config.yaml
num_hidden_layers: 8
hidden_size: 128
num_attention_heads: 2
num_key_value_heads: 2
head_dim: 64
intermediate_size: 512
vocab_size: 4096
hidden_act: "gelu"
norm: "layernorm"
norm_place: "pre"
norm_eps: 1e-06
positions: "learned"
qk_norm: false
attn_scale: 0.125
bias: "none"
tie_word_embeddings: true
parallel_block: false
init: "normal"
init_std_qkv: 0.0442
init_std_o: 0.011
init_std_up: 0.0442
init_std_down: 0.011
optimizer: "soap_variant"
learning_rate: 0.00633
beta1: 0.95
beta2: 0.95
weight_decay: 0.03
lr_head: 0.00963
warmup_steps: 200
schedule: "wsd"
decay_fraction: 0.874
decay_shape: "linear"
final_lr_fraction: 0.0
batch_tokens: 32768
max_seq_len: 384
doc_mask: true
train_tokens: 137800000
max_steps: 4206
dataset: "wikipedia_en"
Each number is 500 + 50 x the weight over its row's rms, rounded and kept within 0 to 999. Layers, rows and columns count from 0. Numbers have three digits each. The size before them is the row's rms in percent of the matrix's.

# up: layer 5 MLP up, 512x128, rms 0.21, rows 419-511, columns 64-127
# down: layer 5 MLP down (transposed), 512x128, rms 0.214, rows 419-511, columns 64-127
up419 106:524469437461503449530551580498487486475519523503516557484482577585564453468487504552495441614573504537546470514539449592466485488587530646515527576479556449561516515497539534528465527513443515
down419 115:418528547531557478485573508477529550542491467514441421457518528528461561527529520507594527472484474512533439504500505522484426510462481499479478438410544555543472470574591476545423372538593554
up420 110:588489509564520394508520461478524524458590472615445497470536432518559572536468518529472532493534403503506428551481436540581479425579498493539437456488499463481527542536499503566438561486537519
down420 095:497476445516508547486558515484483488585522500442529517502551547484533399492463494458477453533491542433428592586513492453549480441515593460586552503536574565569542370512569517527544522579525476
up421 094:460562450606433480458537453482517537463542451385475426514476574560553564553566563383496430492550496464466531481439516581530407537520492481531538538558597573519460535475522478449497497417497456
down421 097:534406457448481469497551476449564483549492516537482560511426464551589520472462462543517521499471533587470526513517523498579438448500478500452422597564517439500506629518507474462520456442500584
up422 096:468435562560506437551557457444531483509413420441537458434465589530560453461491528453525521541454523502530435525411544600404561452531463420536498528495584418556560530488511640439444436440472526
down422 088:531425497473553375477521469388489545439535438555478476558456504477594581589426482525531467527445467500508621449613586444502528508473510525598512517480460461474489498423446546496516451454531521
up423 104:581420478474535539499584585500524394407400471524490417544455521440514486510512400457505563555465496477513544561489484533538588557587472397461500485532453441513618517529553502512526490492593502
down423 093:522428547535471529510441488507549528511557545494582506446406493417515428580473560461590467430515477424493491491531527399569507464513472555545567493490455513560449446488451549438394592524480499
up424 093:418520557589532576519497516474573485511500550513611381493481465548521561522521441554421511481522480512466437455537467454401479471603520433512413504525530586531410453605518488557518463514528487
down424 092:496528508474497530534504437567501527575499472486509505485478554404454484532495548484541482479455483341504512582495472465397510451529409478574439449479439484506539465466518513529535439484499513
up425 089:490567494493581499415571482596553557525509460523558518526532517482537509553533454425447594457488511573517569486502499464507490518528488455470453451459425487569627491492537511483437504551476452
down425 090:519484401404587483517449484493550506491557527455502506462482491474511478551556491567591534478515496589441454648565523423459478509474517527534532537594551458506449435457456531558477413445412443
up426 099:524482477487549516491549488509467498487552493476549584406460523347501490461456519349472479439441501479483444457521507412523388380435491441558479483474585625545571445506535530494488454458527511
down426 097:552494527494506534524472512480511486526503547461487368431557522496509497526473469557536548579464496394501497474487422630546512483472555537450535531456448435571491574555447487476449531446477506
up427 103:565492561514466510523566440442484506454467512612591445536500561503522538489479539540468500456552474527451487599442611469350410440518499451631446452507517533485476475470481516474543492554446532
down427 096:418495503440494493439486557466472444518544545456484498486468505455483457503478522482450460593510621467517509486472501424439565372539432414471541428487458541510566437475542482535535476525576521
up428 106:529346480507443497619491437581436484496469501529503485426526618532423572569532473535482512535519531446441552474651501522448550443491623444483472439490529504431479521519546478435552516507391482
down428 100:527414510414558494486536553542438521534530483473504467507521448544463448552508505540485517507450534546582414450533481536496541473496513486435394545501460441455491604460527457452448493626540500
up429 100:471478529509565488530482462517565502401557511495497544617481492428598542582503520458526470512530476448460389421424480528567464509444498554481501466429428554494526509460439485494488383535423550
down429 098:639456511471502444509502503492574453477545557517540540508526491467478410529570485540449440512588504496454440513438556454499476514442483420466431518486550429443568534447430477526520472414507477
up430 091:493479524487617457537524494479460514460496527487582401571490555511484563496426534507497619527603504438482538475394460396521517480467478443435554563584532493441504538566554531436420505555558539
down430 097:547475488465633551538414474539619499506514398587501543501537465441558463443501496545535528499534473444427532462607572520507521609553417526497400519536539501491530356570483504514552426480533508
up431 091:501428552560413463393515501450530450495524503573438476491412443459561502514416474481492529475466494473521498545495569461511607488567516590532562539443480470499570543486548576495505463555486474
down431 092:421495486552533477582574517536556488505502464463519466516577582561452454530558417635437461534508570563464596477465521571483475550503491496435452526512529511444574449524491533573546518464490517
up432 106:491492498460606454586555505464460503538489523642401577570505509478435553494498504490546490499523544508452585466495563552414573405590462465569503530442456486517443445528502431481424507475534486
down432 109:512518552549437521546440513493481530508528594529537572560506563581511494538460564466525515515502477572485549527481521517525449523461526559536516589477508540560533451554495513435480517597506397
up433 092:427497586530468526487511541500466517479540406490449554482511593546537488472447451573530511553461470566526483494574496507567485484389499500541396506406510491512451464618502497560549531408528496
down433 093:423594429476465598429480559565497546458510518522466535499489548454485622497507529499393576523451537469531546499485481499447512557496442559460559553540427410458561474502397570613512471437477491
up434 096:554458516470421409524540484390381496551533483398474473468555504552475543433563490527555477524471545462548494569440531523456523477496614544372427426496461556410464487432549513516429518477512576
down434 090:514489445529481484508507504489478453472494491575539545470551525459477412502469472498522470514508487436472539439426483466495405402495512449494630539530475417526546474465515541584551586536434527
up435 101:523545515613582497582469456489341572487498516479484527571494492469485491581475523522558508511494499326587513533538534558574504526527547513584529443508466576482574493522480525509454508446542488
down435 093:591485475430526536475421411564545420524528508497431494517425475488518423459552531462514479503533591530485509529525570407478471520394557472503449463421532427485600412522461435469545593476494546
up436 107:464547510611562562511593496573478421530540453524501422504550551539549458625497555435443514475617427539451545433557549482603482517502413442455535473522473550544570604522473555577505416453440548
down436 104:574481487446531414413468613469565500543549446471431503549486481522520505510478393465529468510563586550559476578463520506532433561501465473588536477506554539511485515542491505515444568456452426
up437 104:464485523584531475516542480629451487521423561535458487504491463439557542538537540455558442480453541408567506466424514494429460573496380397441459482525545512495424567581506449522475566568431487
down437 097:484545534443491552532575475542497497541549553526449486588537454550485594458459489520428537556414536451571496459509506492413569486468472401499483468535479468502446480452535487516423487579480478
up438 114:631493475447488559495562481499492538507477428436557443496587445513496520519487503525515527430507506381601533511351467584500521473489496425504520528490534535579474516549595535567522485513567473
down438 111:576445433473516551500446529468487512491612595436476617511471578592572417546537498578456530491530421516488381526463436465487501466419549458523461548509425535541516474456481526444501540421529458
up439 110:464498548520572471520443423448452547520498527478506514562488478415512545473424542513518507493489543544558494472518449459635583579589525387511559532511496578536373448453535465448482524517518508
down439 122:527489534516469459556450554400506534597506538507564343543456433458436533538557489530563439520470503464527513500540572475538532426463417495586501473570414543437458427567529481489531463537527496
up440 092:540452454538541371434442549487498493420510520455430464503528530559521499558459554554516448460527409587386507532447430500483418501443524487520519402403440455516392549432541577455549537423453485
down440 091:470505484534421483470505468580543486620432563516544504421519507493509476523537527596541446422425471468591449478532587561480501525440502483568524574461464455435493391547423595483479498532483531
up441 099:411490559502482439461441402483560459524537567506567554464514493527469412498555495604469527585574541492527373547469544501508516508483533498476538453425514593541517562457544520504566496579549484
down441 105:516587489463510436567581506523555525574503543479477457551386480518447505556445468513448473487527545470449466426503535518461470536440384554500465487572477509480522456482450544586525396507498506
up442 087:565490442493516476455517483423422609503457519538512541567550429459570486587508589532568465431483504446495522533548560445469462496601500551444519488393484549484442458480439540492468504460530532
down442 078:507570505504481434425513406505537505435552447555519488420551424542507532415451469462433525443507521535445562641472595428504459568519457466505442533562429474514533556511510502518574513478539362
up443 106:454548510489481471463554417523531452527661502514604526565554535495536603460423503505510524505499482604566496506405520528438518465453439505535478539523575480543511486451434475437528476526561476
down443 108:446448383607536445551559524512540518447548491419394509538542490527515477560484454442554503410576523481505442502567474580542488466502577454510548451504507421606503555427480450435365485473478530
up444 088:550457514564486549601533553525444534519516566460545493489538565486512571477487403505451517486472556552532517537548651464598549496521502385597445518526477483509386514584553575486437481489538490
down444 081:509371577463561440435532411473565475461577502467472486443431527486547388508433584526454471516465472438507537503481453419501456493562488575515553497406535548515539470495587522452599492577504624
up445 104:522453495526460503575442594595522516568436521544502418494555469529444499531491457448597459444454409588595366510454535469572546444511534500502534456562499481517488516492536489489491488487522603
down445 103:521563497472535483584411475459525520457495531549489478531460551415617419535503522593552474470481536512554585485495540399540457544501432487609503557486552551529532462519493511449498465572579411
up446 110:583472595426443513511424403464484464377461559507518526509505462449553573516441477559534482501549448514527540458482462575446428423562452480466557460409490549524495490412500527499471568462638517
down446 108:474497572534540416448532524457489536527502456530391539440476480431580579485569445504472511481553482479482491525614412486543437513487471468515496457490534468573496451571486495563504541603563489
up447 100:572396572467471500595494456542465489372450541563518569462504515520493570431451443481584478578500571461545499530536470543485486545540518506501506512529456490540526451491491445479480569501613436
down447 105:534567481549487530425452540516575449507505479514600570530507486559512531521546524524428446512364560516465501600565552464448538511492477455395498521460530505495439475628507458546540425529392462
up448 096:513474480550536552453605472580492503469517515513505522483533427485506529453450445458563453463367500491558600457508576492444449530463446481507598417538515453464477417661425579588416507465493392
down448 096:468490490422494519499475516490405513465531464465504427440454445537485519451512449523516558520464565572583496483404531571571489514423600487438546652584538457475536562475361513488496531426462418
up449 112:523517598569452564493420461501509564471483507589464420538550449515551535551396478434424488544465560535504485534487514495659506428540476532459415485448485425505463470510576431516537454469409574
down449 124:468598465477432480529392488505464510522542540435477517443464516571584540486462505403471495456414491437455424477490531565515462576608483489477597475520560422471425510448607442522429501528555510
up450 098:524454493485495537455477476602613487506465552498461497524551518483521471478434549627458543524510511455455505506591489379468542460512425502450528401453492452459448525518462539411490427432446438
down450 083:577564441552454481477509499413558460520516540498491492553552490498413565558549501471487550563433459581526506494575506601465451520412423612433553509562443443536519440475403501463491553513419528
up451 087:524444518413498554466517509494501452505423508535539333546425471642427468463465403455578531487553463480435472558422585442503534486527590535565453496549410461555493451495488562508520490463417484
down451 091:430487465479423516525468406459571474568504483529502548554468484392479486461477554478422517552473503600548453454566610377486516516507429534487508536562449450514534532454542467535457499564505537
up452 100:474575516478558534460529556518433571513495419499459534529546557442574580462447550465509451525500390534498478550524511529553508452517490445533488454530526465538487399481492478537543522508490576
down452 092:419388485468398456501530474501397439530454525414515485543486494573479495482452560517422486448460503430510514474560401511459519475515512522483472489476528586521590498451525537485513483452536431
up453 084:532482557585509473472547508486525447476497540504529549513512447489527425456513523586488485506491468535521550458493547401626484502561500370445563442508591534491584504532555526441427450436444530
down453 071:449538513440524508479492537516541421487448517483480554536612530579491650487481389516525433496496508573516615497531562624532532593463525631532469528545489476582496488560459516445518453481513476
up454 101:415547540450427513502462486557567476435459506436449468600552431433552572592501634492502506452626511465591404483497501396477501478543510510546575523538365514510482460508527487414523537509517474
down454 107:479550521455383476536514445457475528435510464469516511429566534449444509502434608483435487556575452499416439471587467474422487423442558445516480407540503596483489409416455577489599477447442477
up455 082:431528467561512533512565509525411480487568457354435409550451500507513518461435457534562494512533434548418465546499473551556498560435477462545473565442440441475461472495546455482525517589476471
down455 083:504641486511427485475438539553545413443460486472543618466429467531497502616390484440469479469487487490504534625519508463534461578514508549544514545580493411515458483541549481430512461588449485
up456 091:541514434662507519395556437462617533436525475486483512487475476544541533531547535581483423475581501400566453487452527405453411481475451499410558518456515425464504547486463577551527493469499487
down456 089:496524552503547437559481491522521504494552591544514560441519461405518535578541490487450604564471528485605578513537524462523531530460563436554425502487530415527521465514489519486407513552523482
up457 106:584541446587418537571589511533446470476467517581451485522576521496481532481522576459510487550440445534484505504556470369553573525529460453497551552507467487467418468441569532459519570514376506
down457 100:422446485417469513558437519592440490480489528570494427526468528497517517577482507586505501464412529424531409579613432516482557435558446557391561510492418447579481556507477478468418487571512499
up458 108:451567483524510528561466443541466567565487499474440463545537467484454560451510473400469446454515623399487534484497426487531524537440552434510585498518572527536435528512595522567561567501497532
down458 115:465516501419563503556526489467419533613613617599538459480525479525479560557587456451480463516479574503505523458474504612491462564461511432547490551471411524514546549472531456514537446538498499
up459 094:495380465511510421458490598552538578506491531518539538530501483497496480499592448416495504441479485556452548532448457572458581404435508445561445445506483527470549423505426490437540446595539617
down459 094:521463537523503505520531563440446465467466463464390470508610414450497582515440528543492420424489575437466489527500435556527500509551508433521475535504597493584579465634567488490431556502451434
up460 119:445500475462553502602509473579391433490547500530550542548572606486511526455491479438508415473449540442392474569540441478513478461567535464467485490496545557599515458416482517427508464501462485
down460 103:512474481540495527497452465474495492554559539531493506498526560509445501491533508414543499526439436441548544525413582522521469517407584424554610491395532504505537580537567521561517478499535500
up461 094:563506462554578415572482477503537515418622534421471553485591546537541515506552517437498447492474501550510482496384543520601502467540519492466503493575485437435464517560496498499472559560569523
down461 097:612447453465596465440507473564498479631517527432499496511545482558426541537440552570421506379486532434511465462544484557516486543528512482500352567520453519482464412498585487496499378530574531
up462 089:523471487479659508494531481466497464509548449527482473456501500543411433453515525439445536560443540511542545516555438457510543588538506422465501444512580518468466594506581555528508512560470430
down462 098:556561512508519485408597492470502510460558457433526482448541467536490452509535346497436455486511499570545550523483525506525477480444395504382515482482522409547439513477526415482557524377489476
up463 097:524403576511494456443401513441509543509500553445539516513527513530417421567435467509485529485488518574548579530449441503518478475463595590546521509542409507531456467535460559577536556564548481
down463 104:488574532545593398482496382545526461488516497510550462513561550485528630531429458505449567510536353473533560544437510516529591597494453467505454597547556521509462532541489535487461476523531531
up464 103:469403419510472601529568479426497525556505483405460439454445477461473581545582428537545533517435519578476523461443410503587528439475483491465453373472442450545578424588482514444469448490506426
down464 093:556439483564344516433534508448642519538483595510567563494485540473512578481467418534475490546500456521457551470498483503555492534532423525572535452511496510463387479516502573477534480529505529
up465 096:572558538462535535551550474445519599564538527373472496592477462471484535426503505457526502548424453476491494512561460474505535429501441583481449458571516533462540485600450453507514500440516465
down465 099:453484611376567384462531505498425435527449552500387511430444509476500489487450529516585546483429477528476488482577481492575533478565547482425463442561481484593574471533553545416455489596544543
up466 089:574433505378399570534479501496502510492549500577491514572509523468407492529463512503560460517498524510471589504483496589537420379500520501525514501453584490498534517367465490643508475497504494
down466 088:508517508507467581501507465484515562476442543564563456574470599593439546507463526645514447572390432563502545577487639532520497523463510494588442530517473412492466482525545600437458569490475447
up467 101:492395568436539485430489527561442503490478503532513504545586458409580416521508581510500390521556522449534465629492436491467498501475408565491476456467495574455496460542518489554506543568462486
down467 092:523475473538459427516564492502535540502547524462504500509527491508446386547431399552555582472475470424488555465545544522471449529508427451526577570538488460462536524398504507491519457454516450
up468 098:531510562406460568481488602409505477461551566480511531421493450533516522525464510497555501547402465546553471460495551399516522479572548545459511549513465538609494477577480562469518475538513460
down468 094:515502483481513502488501446541426461546463478482539464474477487538474582483589553528499636515461554472445499389499487583531461442411454477485443546558501448487486529382482407483419577488556577
up469 089:561531419473501518516512530517517444410508527483537528544536554438468487570510454479559467520474488462522516378459576509478440551577545489474452456492489445490457482365453540503544527533497582
down469 100:539600576598568495477449510539490442520462544514533447545447533445553490527477566510438468456514542557528500504524536536521542629491502486526484440519430501528500558537473597578515472568514498
up470 088:460545444520472542495484415508494592404567473513509456447510437487508457508572535535500561510519458522569533467469521632491475469482527494435561433562457498467529547487473607457530459478427425
down470 090:544495464510418506504513487465492436487479474539556525473445495547576471474513597473462527527547523321551498498505618482548502562535564480518526558493530450494495592545437387510482535466482516
up471 113:554517572549525507531523457472531488488553573559552506492488440516523529515535509500536535516551481513525457428392538600561468528570382508567420499464449522459462366528550510426514449485408534
down471 117:527562487476527554503542519512448493506456535636496515468518517526553624495537429505467580529341510534525411509460423551483487433472574479532475442527510424527554475510533523475426567503527591
up472 096:530446590507526465540533482474492415458526480464450437476529442532574478494450500477519514591430523486504527438473490551452490561551401465523460570466538543511533514406499463483434454422518470
down472 076:489483399542486477433471627497547502469524461531500517558583417539484511517496506518474487505420396490524544508542455577528538461464444532463508525510526516468495494530434482499560405390487534
up473 098:508469530485520430495499530575508570498494431391568532513559453560576517520571520478499511538524434561507467516470561480599421565536461481487473459471480496465435489498472477450583467490445482
down473 104:462467584524470464400501469519504497512426528511514535495482515450525530582418429552505536477503524432549510559609444545487524538623540482597558563419543500474554572524524497461501502640652595
up474 090:447467574521502520478477526521485550397496476450528516442455512499529480479498470469561516465459437500457447509398468459505531520589527585517407471513437465535635456503536555565509526493498515
down474 077:458524457509420496573529526508464520537467550529454554449437560543552574500567597550480414504464497498448561466546487541518438515357486473481437495500457524468478483472495465456538482479412500
up475 090:513459445390553557464489575562503589462529422405447449458513484513504506519448516410421508515514511535452476493367512484432548482552493504471475496437550538550405468468498531591507591502497523
down475 094:414509531512494435506516435453454516566459504474550670510547521614458418557456449520540452554498439528552599501538522446478477538532527483552455568523510480550508524511530532539500543442531409
up476 097:591441551534508522504567531399470534464454545520476471457599480516473551459460509489516556554430513499485503466541497498495553383544639526496502508524513471529524568619554376554465508511430562
down476 106:460492548380458458470486538598553531580454488470465520537485543497539537540418530439472524449435490474456526492518447591577433516396552464517501528511528550506466506437461494488538438522482534
up477 094:436505491449487477385462488534498528499550564520512507524554540549474514476441489520533479596459560557523440496567575466439508517535568448501469478450437543574461489504514462542385494377491463
down477 094:477542431549450479419585500480573474479499439481575509404467532513540441601487454472482434422473485487467474496562520524547561534496571503443452517519562447484527398530491569515534513624509523
up478 102:541471526452529414589473511520521487560518534632587532442464549449471496519493462501584622577547411555483522478423483553469464420447569458433484573492483442574555491492492607508486452504469494
down478 129:530439424446464485534482352449427516559496455426615519590517505589502516600438505504517510398534481515500493467538492551490527560539553525541424538473543546520495466500438480469487417478486592
up479 092:472429576372546447509475584553556494482549504542511529442525484464450528492406473460579544489427460469445467501470530355498493425492481555506505560515507422528459464585422498569456473521492502
down479 094:554565380548445533461568458507445459438477375453496505477506506560526509563486532524494421505527451457497473550543534527513548518553516478473482533547551513513486606454524526421454539564460545
up480 095:429524538504559469507480572437435489467561503440454562532525563431409513487437560497540356531383472467494464589433407502459448511583609433451517500510477514543426577553478532505494441505562508
down480 070:516468422434457512443553570508552470512462495540496465430502465582627469544468411492519499494494515540461567411498511541617483527426462537469545530566450556461521515462467550527492522463501507
up481 110:517508534599558320565471498490410516560528456500527566456570378543517487451504507541492438477585520490501468540514489506512496494456517465510463466490502506555445538445471484527442541368500492
down481 131:516436507538522459553517477429581438519533480533463542588539480506563469572480547469498449408498555472497461510515505552582455481501555531529515504455554544501464467521541508504465490472524507
up482 111:572458465512464514421556466536453489550591501555398597490484385458553521483521491491514546389465507485614431488452479490495446536566444551494572495543440425525385544545515521428423527474507510
down482 118:487573520503449570463491463511435483601453638519461475505448504493522353582489491472516516528571435443467473481539453535522591474461446568525462380568499512481458514544536409493479476564535445
up483 112:545488488473452546525542491539581584487522467471552613493532455432527491572451540579507442541439573512537527455483478460475494514559564537502552491466445506524429540591565348443508504535414428
down483 108:435536535554426584486482621518541535503533631443493561555524549535507541534474563533378647521496487441518502503416510577525483554477445528363478500483514460523482427566463478427517541570504506
up484 100:540332493462575508446510465527538440482536441523524509380548568475504654446462487496452474628506500448506526464537504467468525432438549482504511537512512503518570539507463428515522533564498609
down484 110:424575436529598492533507537490419558466449474458489364467479549521512448467430486556485597461462577468476473502511474573504545477551503512423585566520535383422571580510493520424514513504538518
up485 113:512421540479450503467586523469503434509533495535507550542507373484543529503542509497445493491517473437529505603462431551476498441424482516491484453543551603488578515520434383508489424396580480
down485 126:468480556452534519450544458491534488482479469442476518489523495543556515524583504521436496510438477534517465500448474466386484529532506385506426504561515478414537550505525363568599490529584489
up486 089:456392435539492553479364454501573561514518525523474529561539553594541492544451506508518556509471552423512502474490481466526442420501496514548476473503421416676456437561612537449502518408501548
down486 087:529512575504477505450493492489525423568482441524423464505489386479455424548504492456464493498494502483465435570532520500440517515497483496432478497523503526473474528503385498497535514514434461
up487 096:493546463496630426538520506475525540541515462550452536545499487599577542568467489504465538476528541475515481529454472501530536447541469579498491472353491349474537478495424530475472398514475438
down487 100:474561578474472493472537526377469425365473628483511542505479445463521540556610461484553513537501618505521475520571501492468486567445481480514427519497435512630526559506465491403486518517514512
up488 101:479450520430647468393496432484536506464450539555496608520497495534490470481531442509613534555406477516477517439465453571555552467595538595521570492508446498519485452496515486490510527435365532
down488 110:470412538505514576541447545481546479504499458496468551486481460490557502517496471438456457602486519493469467483492448522546564438537452531389469526476533479509590616526651436557388500480663504
up489 085:541469497423483599517518552562505441481468500559463533532594476450539625527454536447501554484457532500547591487523500493546469546580489422433488527507568382533509494531514507530537528544519502
down489 082:524522486588588423541564465443504596516465601405572513477517473476530512442513595514516488488541467561476472511517446476442539656593515514537441590496533510490497489550431454523582498505522578
up490 102:458470508525523450519524466424455443507505490504358537553493570457425498477431456488550499504483485470545607596497509442559525453538482556417507561433486550568490537459459437603450557440469504
down490 099:537459529419540407520500486555482473454536523518408473533508453489479446410553409495536484476496554402518524511543399497513465465531502534465543510433517464541460518466503565449454561464537558
up491 097:527470512505464506461527548482583557532497519480602477432500481488439596502600505488437508454474540522505513503443572509353534567549569508514487427512490423587584471488508479567365448460476379
down491 104:477544556498439478536454506541508481447537540488428568505460464600455457437551425528463481510494567543602547460467508510497539560551511552535525521484406393415468462447557435535514575449469439
up492 100:358478560542465538515478460516464590489526456436425558494588538571470577464446485516345573523568631536508627512482465533581523510571436438529494529429488558496604527446524443496457507511501494
down492 112:479438552511472484503551496524533616385548481441488512440547613499478471436490544402514523567508489450513570455520424648431466406541515526470533484521485526527516517445466473558479488456571449
up493 100:456601442536515404535581537488439488523532415506465484519506542512530487579532511462465564490541402570547455457488405417511483489586578528495557389553451542457528517372545515406497469414546547
down493 094:452399611445541473443457569514526445461456576466491553492554446499510612481489454533621508502576548437456504583555516583424484576484530516585433518496529401497417508534500487512487467452502591
up494 105:544518437562522435480516473520570523459475428458458520567518524495448606539603414486526495616518490536468457431425500586438599464575524469493565467578483583455483559586555453479450528493517521
down494 106:452611522550565503481505480486554583545514431486479518510569551532499460490517504415498487541504539449456409481492552433492542436566554487501502584544550477486538587421580445454492563490500502
up495 082:546515454566427542445521514462567439440464639499548404502591417499518509458455495560503531463482448538572568497516588530470510566478495527454462554439561541570539616517612546471486486440570515
down495 092:434519529484490459626499550503437508568532452500603564562516536529417456470478424527513403577505560477433455550507557539413552499466494470506517418514499514493532399469435562562586499499430499
up496 091:518498484457529492419431560398585489535540537536550525480507521617485494561526496506476450541471575567483491498415471470465509439550436539592461446522387518535525514489455424553440431507500480
down496 084:501477506483425478450540558462545565494546604455560475566589543490590422503484518524432518660498442535504498507588559554455537478454521440471417562528498542440499485442500475453534534473445574
up497 107:494489474467439474463511537530499586451547567409487540563612570589516512568469393573547452471445485489505605499510485503520549511500550466512538481474412505557516413515494559546510478519468511
down497 109:494510559516605542484482483495513536473464529486406464495460506494515484517471500505501584588474467505551523495453498521529484534512451516495502426458475453494497440462442517464385423516510507
up498 095:461567553457498509575535513509493590523519536511533554558399455516527534561469400534405479501493426464642434572452515450490487427527532436534561663477426536540535384614541489508502552535518430
down498 098:470393468447502590490516536537516536480466441434554398561522494507454471489447587438528504498453546519487497495515614504435580520564553467507482507477525391464501546493510454512556534538596554
up499 095:535466518520473513503511479503520398548504514536414545448510521493518458535483474371507429580547454524501527499534497536578474478555553513483415446382575417494461509517544471604552531464476588
down499 090:536443415588590455397466484517527504555477511546514501473515477484517420580581441462486543461521531462438465538465531468519410541548520571562439498514547503472447510538549498520580526433546490
up500 086:506480538532559435458577499580536472484582460466466455535452533399620493520479491494463498475558423455527502540547484451448529518568483502529544472522519457463544463527495553571507539488385448
down500 081:384460426490412521444472466487479482555435461531538559524566489587411379519473604632440448504537473440517545550496439563515575557360501515457508594469511491416576582468425472502512475566516531
up501 083:497542484503336470529457525550499452514565510601500470537501465500506565565514484559496465609489534574518561452335545545452511429505528473467473541473481489452410501524489454455515540488538525
down501 091:500594489485560522514524544470552570516539502479407422558482379531507398452489513481480460482478493519540469597574523448482563474491526504456478486470476493580403499451434489497548572553501445
up502 102:566479408534494542593525612500489505511479394445527370512542444509478523556516511548470482466514470528550456482523452445484482524480577568489541495535470464545600499522474410456525542499494470
down502 095:495548542466502622515452493613515543460451522512524487555469491481430580513505389500409439490530583613510410567530547533488484455473487436533441485546495460444438461412425442499438590505508462
up503 107:581514514542532478440529489494538566547529576539463549456477536534507514536447518509484493487537576543504500446473459489448457521447524577506504438349435554495518503540503554509532579474418453
down503 108:503477531446527471467446461507480573452394544461379520488501593554440518525425419521481468541426564419451482543520459457498546598528491523466540461451540506494456487533463530529507406562498525
up504 095:539479531491433554476527633477496447536541545427559555636535481479554504458589506529595458427577463480474517575451440557487549528484472512502493487499467463468564570473475553489478536426467519
down504 090:421482578437555569424443520534582479482516522449539541489528442502562513481522520552428594519432503549483527483551537466457531533528439400446459535517417410502568437523480536504572427472520476
up505 105:490428458554400516487477499416457467511544513597507568513478506537550569568509496533520556464503414469554521571480537513496437496419505494443494399347533374483546502458521543463502549480607571
down505 102:514565514519517431447511465502569559512442543482490511552484536514413543457513512525458541518471424532551468524470445543509506558616555623569509548438427618416503460428503541503552507487447490
up506 095:494497604488514498499563494494442493518590445597491601514492512442544497529436531447560555501482520569539575480395478489481514435453454535500516507523576517496476538503559502490484422489392507
down506 100:494610483545547474487429512497488538576578481520446585473467532592548416581499551535529426533591527491513532472524556540590498458476507401485456564517500486412518475422562475480494449360484444
up507 096:475548522512523562455474493518477495553522424455547523485441504400436506548492504411468481583552462562504435427517499458464562388507519481570491402544531615465543438475501505498541505530485480
down507 102:562517438512465497502521525412585554546520478541630578499537483478547478570514478419541434515452521539543433402492508389501522564601462412585533524540455471439551468419548510548551522578550593
up508 095:502455448426496398621465524529471533489567561499496502518525587493458503572585484428501539514436436470467472537491492439491473523449522494518473455517485505520440459606505520458573443525508411
down508 090:428448410472579599546550476493452541394507462443613455436589570469509555603499515565502468511525543454474476384426515494430532483510454632553535562483478487522493472508476562542440511471567522
up509 092:439518420574491590607488576506462424508489535481452532505590499489488561462491499439530473526528470459515517527489476506530447519523535508486433488550447454580482367491486550531498471604582467
down509 093:471501517635533507548495545409504397433505571539465540544529559489536441504449522431490542432511504576456505464641560446488556507518472468501437552510428487496471526527565517501454431435500561
up510 098:505457500540493417525471540548431476551490521438423407508447566513531503532510493524504561501542449453414498486431469414488503525522575428440571526499528560512530493429482557461612428405506579
down510 071:509502410557426586457541502433508469466487484572488544518553500529504429407423447452503366427409468486484470499470596579516466563387441526412466482509490406491467404440431449530431455468433497
up511 098:389502496475505502496494485508488475493444542473434534536558573409486530491450526548578458564578439485547543504532522472569467442520552519462484414556462485527323527531502466326564458525449462
down511 089:489512502558508513566561444493558488507432503587538524505457421561535541604449486539465484568447557577452454518485561548514463524414416577525511500485527456502555479514476518530469538459547523